Weights of a small transformer language model.
Training: 137M tokens, 4188 steps.
Each number is 500 + 40 x the weight over its row's rms, rounded and kept within 0 to 999. Layers, rows and columns count from 0. Numbers have three digits each. The size before them is the row's rms in percent of the matrix's.

# layer 5 attention output (transposed), 192x192, rms 0.0566, rows 124-166, columns 64-127
145:480514541504407485506580505493493474502514526475435522502509599559524502469552548477532525473482474490546408467477482460520525456458481453493519444448479443494490522456486459469543471472511538
141:465515561542535519458508548552495555475410491475507549473533479517494452496527457513468499547514516479480465515469533568449508504431610587477498556430438486492536536425515493552482511501495484
133:525499555523526503484447480500489527516483453459516512475479523543510525537522489491564523449522558585521511471504535539452502458403438457461458531476447435503543508440465431480493548440433590
144:605468469524574508502517473487501472532503578537481449453463505587511497537528555498527505496554544490470466441577525423458453575511484456493578554502443493544497477500531541454454535496496507
085:476488521511504518496477468531469434616538555406508595560539512454470459513509515453501550507477460538524475449485496540510475481553436521625452509523481541502487552475472465480453552506543476
088:493431500533516543480566424508488532536481460410526500522497461535461440477452487568543455604527482554458496503499501511484514429521557546498487470539498476516523473478469527555580521477541485
084:487496519539476504517580509484570449502518517524443490502529498484440460504419515466457500508562550472501508538486505506476457548533446462503535374485490423420561507487495492551479463518484491
088:470506514522539500435484479471496481595593432501479499486449506471442516517514513555577470521464433532501510548493540496555485475440489490499530488406513587528538527514471557588409508519504511
093:609528439449450536455521478523488480470554419519452514539534509496507489491466573499494438456461520514497501500582548563561449534511507474409529444459507415561553502432463533502511536444500509
081:505481548487486509492517456443486466509586503545575476563461476484523509478509505446509560460568523474509547561527481520402565472524514472585500521463477470456537523511467537473381520541603499
099:509491554499510480514495441481514509448518526519504528534487512613519493525525529550538486513513534442561469509531527484518495549513508504515556482469493562488478541535445482530495482429486492
088:584562472427464494492538520482441469528504539519444462493565472518509469482491448515494474451519500532551533512496530551484543474519496525387491495519437617478512529473444523457556524489440550
095:517495498522527608496454505579517532510477447473474483471486493492467520507508470489427545501468495457505533552560561460478580534448536557497515518509457611535499583558543504518465497453502532
092:500407531472566443462485571423467518495506510535524572539522530517511566425539468484532460516603416466561472466504514494508487505560487441555482534511528447514509521444525516434530459511479537
091:466523529554561493437455472532525518465466557507506465502506522496564464510500510412464516495500495441405436504467532513527542530506494463482393528476530501515527513526465439456530487498542511
091:479460524588527525487500561525452523490498503504495462458529522378551484407533420556487520557555535491453513485455418478448563499489485506480587479504524510512521475506554472522483481559533416
092:486475497506507498513542507566471457492502540490500468566473506436501545542523422545428495480594534538463521536505506492562454544509595473478415554542506478525546504463526490508511419435425467
089:428452518532508474552484435502480523533530463437509553443505501530431503460529491479527503452549445471474548597478468511557441490494464461451554508470557575577481505443566484509516512461526498
088:457584532604559554497554466510524543443559446519487494495451493484447495473533508536499508445472533513556489484502552522563488456575439539585522499494508511555446493506494518510535527542529547
085:452551511415519503541567568476499465491432530476427500551518466458485487445501566453620515467513516527490505455548467498541604486465528516452506503529509585450452436578519568547462440518565505
092:510467496577532482456488486467526563440498481457470362510587482557504512497441477537509550551549432461456491417539498481517505465587467477501471521569542520466538505516479580508509478504531556
087:539470480562463525405455520553568514540451501518458498550469491467500494525476553581585534475530454487521516498498481476463449496494510592553503560579458554528463580569436398493519470487491530
078:502491546563532499551484530553481485440481493543460527468520434496489439481485444578504567463569474498551525465451543543433495504540508430530567511538429455567513480544411477532436461502489420
087:555504520530505510496429526507506485517494535450520510527420525462475511472484484469525614531493514428578454445522563491468574466460536578492473496525528474485513483527512508606500531459485468
092:523458504466449473558495531469483429504470511466538570549458541507497510515514532540482537523546427450515471488506506515526454520484440488522480549512453513499467555550516538527447553522562466
093:499456493471426464531548519484523441486505506467525577521465478492518473517524496514497450497586568557445519435471486498477479426518580509426507448485472467556501504516512457466521468472467549
092:470469437474481476483476561515570466535490510446498529538591513511469499479498426488457529483521570503537485515451535498507468498462457540466536540472518482514452521476519491482480572562465511
085:507587523476413431436524499469486498524470524515438572463563535546500510506459432466485507509490465510488500531553532507587522463554483527512433527503506444486529455514529478610438527580512542
090:466580496487531519486509445563509525460512490494479513561541535446529456463525522558504566497480497533417435587518454530422503477532451518529501554492496501506517469478524441501516486491552512
083:439423456504573444510508473464526498504522557498496563518501545515419504483422506432492507482488511556527421520487540490464548492458551499525514510532534463521434504542467580491536473450498548
098:533516553488436517446458475450504545529474514503495475457490423554471474479487433518530496433485493457519487507460485529506513472433517507484542498408479552427449535526500422569576463434537458
081:443481463545478521575522541501540434517471474499512522483437443504469490511454454445574462506541476512436478455487476466538493544466512447508424490428489505520511500490474574550511530496427528
078:530491563569596532448543565500537486482593498605465518514514476493494521526565469546540526482434509478505534546565512409437455520554500530523481482510592537494514407487528453534463481458485411
088:462551467461495486547434474497495448498478537511538504526567483550512578444463529472495479494530478515518573535506485510434520477486484431455460417499522491425519522566562511501488460566486477
090:537503514486518501512490530526542538455512441522410476463507546477488438553457508473515471525442517506477534521465492426563510506515559469490507459544489521546473495452481424481561470566511440
090:494447524518520395502495435465457460482506486520536461452437508494554491410478465435567542482548509469577493453487510491544498533548498516496439549528490495505516526518426576495550462450515455
099:473496538522532504454456461481503458429542484547480517530440433496507538546529551443481496531500380547580527494516471527557475566505542536481564540458512547518566501516548534423481474554528478
090:562527444505519513546460438504466505454467483513467419490601466421425439431441532575524501451450477513521496556496489477486515519486480516496518502520544526437503463460531480472553494460427475
099:491512533462543591465509498528481461435539373399540499520438485487523505533532532564567443471466496487527554511595561558464504459457487529466550522502534457594512543484497562474547485478478489
091:494557485491473481499430462554522464499523500478400421470440558517419485405524502530541493462488487472552467479515457515570536447477528542447553544468443479475528522549523525508534472510427507
094:472499564509499482543503582451481436535503509509583489492510537471479437567557485482551510513546494527507543530543451493556519553528531501543480469467524520491522531499524454466509449456573511
096:445403483536475479471492395457446459470516552481534460480450498566508446497497446489457541500513524534551542484570503530504588471551515525491451533460569500446569511488456515527580512509454515
102:439566523531463445513457454503514566452496435487514547515524485594526406457478411425430472519520496519527466519457510552505488513566500505575532471497523402535492446497493487467515459546510490
# layer 5 attention value, 192x192, rms 0.0457, rows 125-167, columns 64-127
135:457489467465573493532469514505489544498509499549435512526585550462596495483496463453551478514541539508509483501507471584568502502462492410493482458536469467561391477496515454451558543468485481
126:527506472518534410564543555504504542490516576553462422518466566504486387453460541480440440495499544433400558476466459546504536553503549573538514549456427544520531506510458498549514495518510451
138:472492530459478521445586543492461546493511460498563512561565440451470479500531548463466516532517518479505559514551468507491498469536589469492528483456531487471500454479528431499478400447512490
089:545467522540574489425561588504550506491465545520488431468428425486474534527557531509515548484422463481475518514480574475501418519541544505521465561486505532492491492494445533508439503480481521
096:490491521507511531483497515506538566487482574483484518432482437475494584545480568480551473591481456537576444538493531451425602468492509511477535530465444520478530487482467501591487517575534542
090:474473559511471503535552489502487593521496400505473494434505466451440398530516469529546522508478533562529526451525518515427540504492533471465475429523541549495533454514463524534525576496457456
093:579566533504417517476492481366425473471420488511463486445513512536484480538491482436554589476468485534492472493449443469494575508532566493513482495495572477554536437465489523530486447493459473
095:421513529450457472464520436589550539552501454536500495507474502441606488508554505536520513466517481449440505491490455496458580478477470479565470493500548486472489485503502578560527484529516483
086:510498572503520433481491441489494493509507572533530497497517473463480454459514437451499487461516539528473515398498590494541446487548531513470429521494477505508375540519412511464523434495495504
101:477512519511493569501529478515445493526488503460532461491535515469455526517467558484516572460532523543490503537458426439494489499569557582471606477470510520499481480578460426569537545487566507
093:452536403517588509520483466511451528555505512547610557492578505504467515424534534520531515457517436548483467542481531521526488510639551530560510576474514443459514442524539520526444584472491509
101:527518422505505437509474421465502443556505553504450504467489470500534485522500473486523525530499490501513498516477507538517450568564496524485576526504501565379568512507545551546534553485484535
091:554500521487558530557512441561536515496531476489547505543539504486522450474527589449481513475511619527479511483556508444497515530560492508455487535560400517503453470497544450465472509508459489
096:481559473512518507554429471553443488540537561510489511473446474502389581501522469456443511483494520488480537522425530527459464467453490484492453530496445531540488480490540480484495486493495578
101:474494482516542504460535518537569442519493476569533478522527545522401505428515498461490512547483500421563564469493489460553511461437509465488517512576508449483475473499552535489535490509573511
091:520456482490577481504482513587524518424545482507583462492464514456529457520483492504414509474427463485477502482482492528493513496510474547477505420494450533508525469515529519405506519547583447
093:511608471520532498446512488554515513492487456516505520578530517514564482535499515536487571524501483498495499519453481558478483473457486520556529430516406537550507500544491459445550503475487511
093:474534574510487491513486450581489483473473497414529521466424477514478491530527464548566524554495500467545586534514509541498458505433519464544541431478449449505520507457450426537492440535497550
091:495472517498535516435501550527515536422568499473509549487448588513546507497527456542561523418535509473494565514515517479480437501471486537480483461526431490475472503478553468523537514476485459
094:459505477470412490534475450466565567555481489473448539452481485557560575540513566520462453468502501505560497518470551518415502505580542498502501502514475527467534483558576488494521527464444527
094:488474474526471538560411533517459465462534467452429469462430547457529528440528552422461554558536480561480426501535389434487503525556489437524508553536498580469500486557451443495506531508573461
082:474550484486487463449469465499490475482562575507477496522488546559421527495552600435516531566497504508466594533533473446503442557504510426468486507478497560554545556474439485459516491521464543
088:507514549480490498500511443478572528461528507466483527537540454574510430483507550448510513519532498477424486493519488557587415486488441477461441537560457513503426477394503531428504462458461451
097:449513548464541610479492433541504496534497490478499484514451468496581519499530419486446501447474563491543488526444451489520482478526487528547391466546493544525530562514426502523483515491569469
099:481439431491548515514528506507446486575518452598473527448465460446543494525529508460505536463481572441449479567516457488559531508470443553551589456479509528480478534503466546515502498553481467
099:449583510438548531563527527512488509455481491480526485513523538491570602445466472502524539486507558466505506495444515470478500564514546477501470442492539539435429500532473496461512493530514585
084:586495551529524462486494497526534532480476471497495463487488463476506523373479520472564540504442474519503444462499506517496558460580485542527492489542505567477539558486515455530608484532419532
093:504466495552455475498436541476503488454466438490509495460421523532400499508512482520458563496456514517530507545489518455549576489557414446500453575515495492483494511481495571532502445472542543
086:504542536430516490532509547505499474444428469466523478507434533447473479475482530533584499486508529439466493479592486475527467545553522529415497495445489537478446433462487461479461528573544489
103:497511519469406547410534514437542468506532455495435509587434395495429462468553509472519514454545518502438479540511500532488478524615462438518486462415463488457459507535470450534436513474547533
089:504502533493494498556501462519556544451543492497500518528522468473518485482491465515592550475442502508461533550413541566532454518452463475429393515531563490494544442507521461497485505533494495
089:482418577484425475644455531423524502533520490503459538494523505479462441456520505483475520501469546523522506520611510496561474520414445561502505448526477470546474501512522382522516520485516575
091:504527551515494468494527541496529508546519509463528489481509578530486538470483401569571541495511461575512502550469518492556484463570524510501540496560534488464551540453482525554461512566525531
096:490530531528441427456524536615439473504503455517502564449503495493442517516512506481518468504533518457510515480496474506484475522456491436460403564559483533468529545524540470496510541524501566
088:474446467522490506430445500510503518449532553528479478570507528470477467512486524472442613527526466536536460509557549490497515519557482495499543454528434526491521518476487492479441544488482508
101:545514548467416451501525539509507461480478502476608456543547504448433482423423459558531430493499473459516477492433472449563524505495440549459526468554540522537468490460536472495452482440463456
092:492538385542474478560520467513516554517507525495518459550472508471403507462542471537503491529508412490497473458508471552495541502532570518571586500517484460569505575527546512511496485498477529
104:461480475502506542536483563480558513516453542420509441506530526503510463464523522426467494457489509467487555501555533499513539517465465476547530565457477575533444506499511539494472519503398494
099:480549455475466499561531460493494560448479496477520456581461452453454488502544523604505526558531541597528527547512482471456500494513522500563529468466505542518489491474519432476551479551474545
098:501490521532535548468503534596502536508508538568479446480444536466462542484456483538555477548481514429481562495468543532550468517532472479498457439570479498589459447516473506509564530473498496
098:519516532511438444472475533479493497574575548475455514503489499465456469475532485536476424477505517558458505461528500534511563494489501545555567530557460463480495496538586446506455542501502503
102:474482504490475530473464540560530507446508486501511562563550512535513564513509459564512559481512522546567483550484417476562498512523472470574509516515445500454528507480425493471463480486487529
094:555542562584519491498492438498559586518460492594487501468500478481504534473440524425551511492501515505457536519505473474469508517500480476465529522434476549551490517463521515484456449517508439
# layer 5 attention query, 192x192, rms 0.0455, rows 128-191, columns 64-127
070:516454601533529508475503558508464475518577540475478532476525481419590524518511484511523529473549591473441452472561531496468543529526464538528454534480495501466451492475503450492617493454514507
087:508478511454438545518482591455566469615513488541511531478445517437473520530495498470493472489426520473456515535473513500559511515427466527417489482530497504453532453482507450513549451547504495
102:525532506536489480451484357514484534441559491447465491501560409598533471476540514442456487539453515540559481486544507535508505453557605578507474516452566540489461489523551496515444553438483472
094:452477464436501487463511529481536494577472550495576559484469567505508459517538493479591445513481591476510486564555518487475463458569539534491479457548504622408608488463507505515531522487532480
063:496374533521519518439488531501515463478553522479450483549416535521498522489526472515556505572488542474470477497559508471464498497454481510431450517494497406456483532488435532512481495475510521
083:493518501479465444437501524524557448624453576538564502586485585446558502597490516538490521505513486544473481476471500448479534531492514475455517484475529597483523488538523486574589524505488474
122:541494506424477540515536601471533485594486521490522553494483539376500468541459514554542512468490522506425475524469516514547474552409430540543492471508423516528549496435479485478572435533466513
096:501505526449437566543502513505478450506518460462430467536524459453465456505516525512507498448489508512507507483477490489500561463479464536446522505495524501453499496465490506557488548384398396
091:507556475456522483541518463536522513570442476550508523539512525439518544469503478445494490454511470581450515446501529478567532506503388450495439485454471489544532496546536543491504513468586505
101:519479447448503520456525465435568445508515502483490567553511516534451557522492512539497445467556480592519505461419523449565507508479428485530529454466489452512517519530452535424546493535505550
097:517495511532467515423545533525533497600468454453458553519530525361477450523571453506501439459479536506468524495518499491512445507458417601516518471426430575513480511521517503494555445492495489
094:500534494475552547562508473411461530538546461567547487520509500487478436514429549503492487509420563488481506503522516502514543482504436471504410405474487452503519476532479441515587525464543460
101:512515496503479466495415549479465464543490496544538458525434571516500481550556496545539530438549526505503478449448465479443609443495561498461517459421552469579497488569512522568476529453496552
101:472464475495498450442554490529576484556515471529516565546586490447473493481440450501439486529522482515541476454471490522474481509471459525465590482446483519546497565492540451468475512522489536
094:483425529518469518493440470499477453479577492520472528461527479465488482444529541551548481467467488522539597492519446477507492555460456489480506484581490472555540527512446509530458489500445505
094:524402526507550509411551522453500495545461483507489544451532428459436476378542543412514464467460514488506503485505521454571553508496520505495511604554490496519463436514471542530505531412483516
092:494471517452498462526448505495507492479541521505501400556450551517493536418470527504536414510491474452491558523498493500516435454505518528403490493455516466361523460539513517504506488505499562
089:509546508499517494472515481522522449491559418547495584475470513560567497468505553502511442498503555534564472541459517509503545558459475434489455440430514506504515555467439525504585518511447524
097:550497491473503543443507442472553544460435505471528532478537515503479511432421588486510502496509465473522495507544594499481474520534453600528495526458503519444546455553530555452512578539439483
109:488574535478572507418494531494482547486424437545418487446513482423494481508498432515403494537475521544514540591561487512537509460493536489482466469442460560534519495486485449492507480622476498
089:488470463474478480498513524519546485514477583516510416443483463583537477458537488437461516564485524474499426497480494491493582467494493580474484503508553536427525487500444475452602430447509452
089:487541568548520487511496507506523501496473473442489536508583450509441515472527543587517546508529575496510520507443476524468462476494545509505458394518542458465501513498490415465523511479536546
103:610493475519501494517519474461442549490490476498516535470532517574518410523501503476530500435422499551521503572532462503545539509507523552474505500478479433471570424493556474451516510463514542
093:460560521455484515434522472494520504494474467513613515500492614508506531490531496560431517467519552500496454479532488488512486445494512491463386453515505494560460549552498401491547484549541506
087:523488479523492473498559563547494559541469506512463519514438528460463599559477489512502438517525472428533450431459592534508541511504442479577521483559451472445508525522425498539595521528416498
090:476518539541595484557491587513530523577507532539548437548493533492525576467529489533549520527581506605485506548514394461490558495558492544580476564517516491514496526530550449547557455501586502
108:385543456520483473500511500486591507547471537510477462518520535573474538511511504541482540456443442540539489495529497466443494492535474451483495490511496563424507503524520511559516468499530481
097:464489552419409474594484548475463463578515495468511525494414542467455485502477491529487539471527463514481543469460491501458409561494450477488498406494477460480466465426553502570519501467472448
099:423513451503502520528506552513546515466509452484474472548438492459425483496477456500481500448518588528545482511459454561493408543502469490515523537587505514503439500425526520453488524502505490
101:491507392462454512469592578528527487566491556495507512508540574488539543548494513522465488495477526562458520496438464503506485473482449456445498477522422487506514477484539458487482522486469484
097:479511539501470464480464548560568439558472487497605450528548471483479479583472471521519503478519419487457534528523466491490488479472543504411474505517424487480516457526462457565511460509440516
095:513507490591489509479531457462537453495505471556552506493517449544466528530472572437472521472483546489507499478497512493467498404434471534549477480475501497480459518580543490508421483578462550
059:529561539486578490428522387501529495466548472423567476443506478537514517446501549538518477516513525490501470426389418469549485523624467497442496544550514551561536479485422572428515503535476520
087:470448488462533594543533524510549455568513456507542533456451421502547540506466452453567471476496542517417491564450548482480530458418410533469424529524471452486540491564476553476597467527522527
075:563492529559518503556501454504483504427554500525557481449468444588532547423487530507430528521533459425554438468533542464469507489552583445453515480468539453494535503499490467548504517539485482
098:518498531549496408512505450536524478460493543466484462519585516552547492599473529480561426478446529481470540512475535474418504474466500470535485492469429476460427483602508527475418507504491515
065:464519478512540483482530559520479549433522488506485497456537495501510558481504444450503444493484497544494439511473493527501543557517472443440497505561510470462512493512545508452533422529471497
109:453498432522483522482525572514510405644495538507520529524471593451488481567489490496525482546512482551399477539538454468455495494471495420468497444470483489461535545500569495443573499462527452
160:537516502568480430477501426547453554424526531475468431501570464592567532461516512479475527515513478506583455449525461514481541498595565495491521511537521584461451488530503494521405525489485462
096:478491503495495468507527537472529439494474524513519545521490496481426549487410489438499553504562459481573443369481489533465590515453499525536445471528500477566487492485496525580465547505482482
092:439516480506580622487490565466500538514519517524440593507506502478479508483504461512429505523464531526463454531416568513549545540412441453517556435445460500480474515475507472534547499515463425
103:637407486406505528508489439458544479527533540508427521455545505542554452452470522477549468507458541546527544496489538489516451491468481477496504470463512477479576488481477526520564487459502464
095:502561528432454514498465482558531480489476543539568536585479596484544466535496569515519517450549475447527424556466510452460475471480535481436403453490504476479521462493522502524479598453506483
101:504490442526500469479465453505534388492449503532519451525463488549543506542486525501457526525573483465481526565544431500440495536480543464479508553556560491487528596553423505504436538493483566
093:487439514556416482482502478523466525469485513513485533444551511509475506511484489609511496525538436497464510482502549543484533554541458434506509535537522533489496528405509480481412472546514485
093:561507471487510453483522485507525449458466482506497485470487453424494558476522527492478518466426493419593442520533586507510572439474501465491515569439494491510514488488496499563529507519389470
093:495524526528531521470508481459504518474497411492528457479466443460460490578528509509494547469510530487495567552514465454518544460469558527535465468536550506545439460533456499575518540521491565
086:527572466540494442608541419464422479491560574521474482519459463550536506368478513478498477502540476497508485445477450460553528475436433496469513503459557583443514535557518509524473478490537524
093:471488479539536457504454523524533461550471499519469485496508440530467509443472480445472472492539551515539421555573485474496443506570459506492516501415414515446544539535550498446539477529519411
096:454537522478585514574426486487498507489521471450423446438524499497523484478512534507558538490557490604551557537441448479535477470496457473574538376390509538507521472466548527504407473540499432
096:549551498556496533558517505485569418513476500485416469490541393526491465485562557533484532423444559467566473507445508497405487517558544486520497520468521490514498539442500461506508520461441488
096:522511390440471454473562507557575429533464568461544518505554443557561590532493515551455518496501467530525460470515539474531492583555409503512443475481514473437572480463575501555524516442493469
097:538489487501526472566503478448495551458468555509537507490524550507455464441495516458543498458502532444505544539531509488445432540467444448545473529503410456463492500485450555525457469539528442
092:509482434438482455551497438569507524405483461481553532536506449525552517470503550531499544506484495526513493473511497474473559469463435567511489463466554483486507532498411597497549517515445518
090:496521421548468498511556539527547531529457447476530523496485532519471479550523524497534489509507452491519559529358511459569519445447503497503447484448463475470579512467450515520521485505495516
098:528508536472426427504461553508476492462620431518518538480552457515608421517533599495501531376477497385501507427522485534554548560493503482494479496491493474556479534551528446504484542463477445
097:476455549528569512435558452491456488432496521520600555503543456457496497440510510435443448555451487498547569523530473429543425522566421436562535511456520528545504529481499497474480548560434537
106:583575517465481493512480493478472601438473469495546479451546556522533460591471504554484501539498559548521537512497523507488488462521553447478506519444532499481454602587545455510441513522556485
094:517475541488507451471489532559509464640553451497464603501491461472464464472449464577457516498489511440475548495484578495456472499503434465514497480464478470589509469492548489557435505531533490
099:495489510482513461487519499465442526527521481535563467426438538581521526527532430481573547561508466480483566508571446500499591447559530488555492517464510431521503448483481484473526566461472565
096:472495517526460439532495471454467471499534536449506519504489530514515572571479501521481554436495496484531456467542449506451479491541512526510488542487503442479480470523568503490530538438475496
100:564515449442462527515548494482566521544500463403470543477563461472463487474515497518470430524522512446493535497555474531554381546516382459520543529574447525546440547514507449549570519468466506
100:568475481517450429538514543477505524591502576545509542557455549524456530496475494496448563541571420617453483421493565520424526519496443414484484487545512463527458525523551548565516494542509503
106:426497491599530408528473467520550454530475514538513502607566486480512496536552469539549488540544462501469461510460473513511479449525492502481549524457517528546457570479540460479469452474492516
# layer 5 attention key, 192x192, rms 0.0453, rows 128-191, columns 64-127
065:485524529423509518517474504490548518488495421536563485525522504512474496518513424523470443478515558449528506492405478451514536474490524507462512434476475514550493498511509458507481427440514478
097:497418447468487518537570492458563536562494498496500526495473475448524441520529488495512520472460554512476477515527477386523411545425524487508545464469422522541560515480559510505470522503531506
133:562437453403451519527537579426554471599469551479512508510472507461505481494511476532525531430468493550494473488458556496560521517449482552433471530488448508454549452506577521538570503438516523
095:475455514455539460464501480568557456471480553498407462468452474489460517469518451443509465540483524355493517493584533465501450550513497487472520453490517484386488493517515491472559452491575490
055:590520534511565509557479513468548503464531527473505561514474508484500513539466488513535485535446480527512475440531507553526403531502427517535554478443442410524557457509501480507538514429481526
077:486473479469583524591514495528485509491469502450542519478490481444448576532495501475504547517473414481532524543455488427461500535452469558521501541474520516466585448429552462475541505451523485
152:539452490430489539527567562446562516593410553470488495517478518436501505501494510503502550483482479537496450484445535450566532505438492569464483534489387521473578453488578498527506540470518495
088:550535516460570474430433469464464476526514461451452506466544538475499512496524521453500471490444513468483484486599474539486522486512568550491525447538467417545479482437495494514458453449534465
087:502564466480425479497553494503489541488472423499522487508440440486469586562498483462456510575517547482512561528453511590504489479538447434546478555541479534468506563472456522443593518499520416
096:498473441496465499489449471569472535569468511514505506512427467585450539545475454472486417445460543487542512504535510516587532478448467540412502489444400518474553539527540480446513471437452486
093:488520574479548448417503493542515519562454529452534548495515525459435467570555454521544505481502490560495495465509450511559526465541477448547579497482448540510529487497458475532483476526486473
094:489539476526551462482511465494516467513495436544548538486516449498450508497506553445492513564499471552538505545514510512538509550437501530490446495450504491434591470462471522493553518483548485
095:471451560524484469513439587502495473568515499498507485499462465501582481477472473496491555474585481550560444448488433489464494504436575498470468419510487473500491509516491459492481506471514583
097:482459460537488444442530455533482549495543502484461536526542502496493530585520480556450433540529530463582533486496527503577454442450537467486438432487498523541461506480539493475463459523468531
088:478426394476513500490489502525528489525509512485531476488512489478499468417524499504430468575511523546485530393480587520476484487491388555526519541565564499574570438485484543533450521523502493
094:469496560532518513401519450454461530595453508490546482493579495536513484477536449483516458508478452554471490477454502540522550495524498518534548609566498506471498471593491523494558527505512499
094:479489487538476519534508508454494435453437508501488459548512569498452526477522539443586496500516461489405479518564430462569563473440495495445539506496475504429494492516451490524543445471485463
088:565501496482567522606496523451534531448459456546474494519433451500482467447494487453400481570501518505523528544547548500553469522506460515558478511500531436549506483498447516517496507474479482
094:502473537575553509435519417479457562480492440487480374517543431503601547532513536456503512569425471521446546508474493505563535446503520476526484486496581520457465539439503501474524521519487562
099:560570522498471497436492574441469538523371430534507464516529486512517516447498437433449465559508512517538479472536565504572532569539545463528502513419528497513419488453512399487513538512498540
084:488530475478584474462510443558457518480450446470573478537508450513541538481544463491554426446487573453512541507507526434470465483488500539520436483511576525523531480553466471538517488441521507
090:529497474548542490554440583549487528479516422526484504511499496465479440418481497543590484490520558451485447482413471450539492520513546493496475478489433460460516481449547544575495486417430480
095:476505507440526445537473435497513482479533471536515560441539488532552463518462563528436529476484447607449524543493541492506513469502515503484411474470554486434568468537494430391521526476527439
090:566438501422514469522527515476525458498518499515545525517489445481568463500525573559511478490532469489486452505511438503519443479496588425431475499478497486508530520413508484423530477555526473
088:565444456498439519493569493565461499567477500537403583514503480457437504560464480493479527502503516476460504458511628517527505528490521565458518523490479515511507489530435541470516471492527420
089:475470547562513516543535585477540512444525549590509511495508552532484443551504495592490535524542451480446613511407493520502494561543505453498475501573505559518554567470460504482468480516519524
101:533521461477453413520472512561590468479479540514514440498580530503508477478486477533554490493494513537477505428479517495481605548480536498422505508535540530472531411574464558536466469526433489
097:479420522508481494550472394539524544494543515448448560564531500416513455524475485519478541434539489478456530503455509510454487514462478462590527443496551421543428531426539564473516472460506534
096:494487464560449531459525567494511487494475500431518500402502473479435499474494557593532509467494492504465511514488488485541493543446547541570529452524426524545546580474572538473463536592520481
094:422472499437469485505524489431504507474545512425579507498480526484497522461455506504516486500546532447468476492527526433463531538455455533529529493515537495490619495446458525487482458559533479
086:524486504458454454513514556471581498472513481535551425524453544551511415525504482563538517510531450517512507507528478437459543469520573548430397526464491477512483492529515476532534554464515489
091:514465468504473459517446483535524541508504469528598448470512476501545514508450457474543508543477530458458503464442522498507466442459499550528482561573495427522594436576490574469479540475465498
058:541427461530414543497568528493472502516530525539482474427558490485521470466492492592535548460563526500489541444433497555454581493484524482537447431473473455472533470541566512568532489507494510
072:580500405526528574518581525496536513503456514472527609510444560466484482529531491563505532492502460525519455506452520528504474549400454504483488499493455494456528480495540502435590519479503513
145:487548518585490509486446494478472540393543466543535505511513548557464506486526498539478453510524604499473536511531502547504479453586456484480492495520583466492463590515485486535471502470522501
093:465465497525487541480424500501488476502490509523489452503551577532480512522467507530527568556516529450488512576569496496493559477459501503559474506531492499541510504572449545619453533490520453
056:537535500512510510495497471491527561520430599415496478536439486507550557467500518479436559518440522481514532469598520475536502419548534459533463503417468567462486572505483460524516501455476456
085:404447572498466477547547473449473465441447494561529456452514471506497497462574420506516476509469506457483521480471503455505575465503470495554516429534487468475533497463438491497571486534567533
069:435499510488530531523569490597568533459508489524518467514564443498514492539501506460480504493499474468468496485438494501431512518508472494498571498471494460506561415533508533467510480460552483
090:573502515543487530498499510516525535560456469514547558535528457536505488499497474469398576477539505448507554513447539481508515558486486462513458517471408476540506483520499520487569546453522517
086:518518462472467523482641480555478465527494509496509541495485526424476510586520486472455495505456520525470506545515525468520510559514456435494446558453487609538523412455499498539502504499489515
093:537496503406463511466456468514484447492514506530508467492454470556520562529528500418442484555435564497554468524572589521537595504553441528430500503490519474413516448513484430412540557490441476
087:545570443463609510563511593523530440465612567506531487566501466516535512530468478518490535579518441457552426488465458452425425490445506490438528449432521501513525451454559484509484502480517524
093:445478507508483517545522528442544462483646541506461485509519514555479539538541573459424505520553501442502501507476505496505471547486431558537479479572465487519489525484469523526440530485510492
090:454452503477440481606462501492484509452452497503470493475513510525517502506498480542501494464519507492526524488458627547453472500542496443553498449553537525502480551468514450606422456490566488
092:536498501510464410469448458488456585554443535552472479465517501507470527546507536453485493547492520524508480406525597474477443476550498496461540508477398501478452416576508516538539526482469464
089:510533478543473535493529537485503414541559537548567546406545525543550471547487516468496471469480522567495544469540488536507549415545577565480453525473503511528512533515431513479563553480550587
083:488558480503523555539465524548510480449472520504463518517413547618522541520492554581465526574507475499474469498461445577543453485497422513412535493503435541578497524481435511498529579514528517
090:493615470499501514533479536630539503493547494553545469466548499569525492500500437529608514502509587446493516524533525486526510475526481467379459396484502494560428517471519507435484549529542414
094:520484578526497513551409463568492448516512513485444484423474543489552480552522524504547463461487477586510524530442487484441540579406527482467506466515479478504548456450532473534428512467487532
088:486606529501486497471490455479497543544609514523473532451485528554488513497506512563541570490503452508526519509506445524482534533468563482545456531525463494497510495520506531519444536531527472
092:507519388438498468508598449519546496510613559457512476520541484571549484536446573488567512537509498507495537472495426488496485509495504517491489534505559559427457487517556501531547433476468473
092:469454525521485472539499402531514489504523572433519514492516525502482590482492565465590567507529429502518544559523507469502480588507483501489498449454490472514499476498470500561561476520578507
090:528492499474524524532472453426519544445536515553498506537483452486538467461501526438479502544487411492486516596517492568527577491477472509523518423526543487496491529443410535521604521533489476
090:456524455516474419493498528566515523609487423544525561478554486484440463443546455496533498544541462520458537495495515509484452542450471539512520549478497516524527479558484467528455520417520524
098:526536506445461424538441515484469382537588519511507532508470455457428470541443500567495528536499529529516516483415515544462493458487478439526386430490558384548487467484536456491554528527476489
094:428520516543569482453453423480481540509461522483579465444484465541481514470471488405409455478502507500545582548515525547562535501483515442557505510455429472526542464471456507527547505498523557
096:546488552452511471486445499478453458474465442592552483427440520491526499483461508553527515528547514426584494534511435550498444480439571487463507510411453472522525489506502453520538448531471512
086:401505479497488547495449447529450548525575452483449593481541477435531506531486496551465509554490568535501544491476556516420518447504481474486563548422467488544479509412510488496490525537551579
096:485478490525501516490512494468532490431568553565525553456439488483547531467523452461447501387578535478559526525499484520414492566493528514492551477484525480520534537513460530428516515497530481
093:500407478531491500536445408451510560503543563495498626396534525443453485508474511440514528504504496494580533494475470485455534474456449497501507509494585476476493482533479536511483457412534523
096:443475502512530466454599509547469472475494562508433556520537559467474495534504485536498463474473535454436533522531493555547450526484493567535567526581410547566538517447530542485510511572448497
094:455425483495469557579525457539536539527536512433518491570482465458505570511509502429425550495542477528423584501429472491442466528484539483571509544465425459539488544452511530511473542510471506
093:471408526443516526451548534535553453405552593485519460523494504446470438594556354543575498564540469472537487472486492534509470503517480453488523454505479514563510462489509482515509479498529482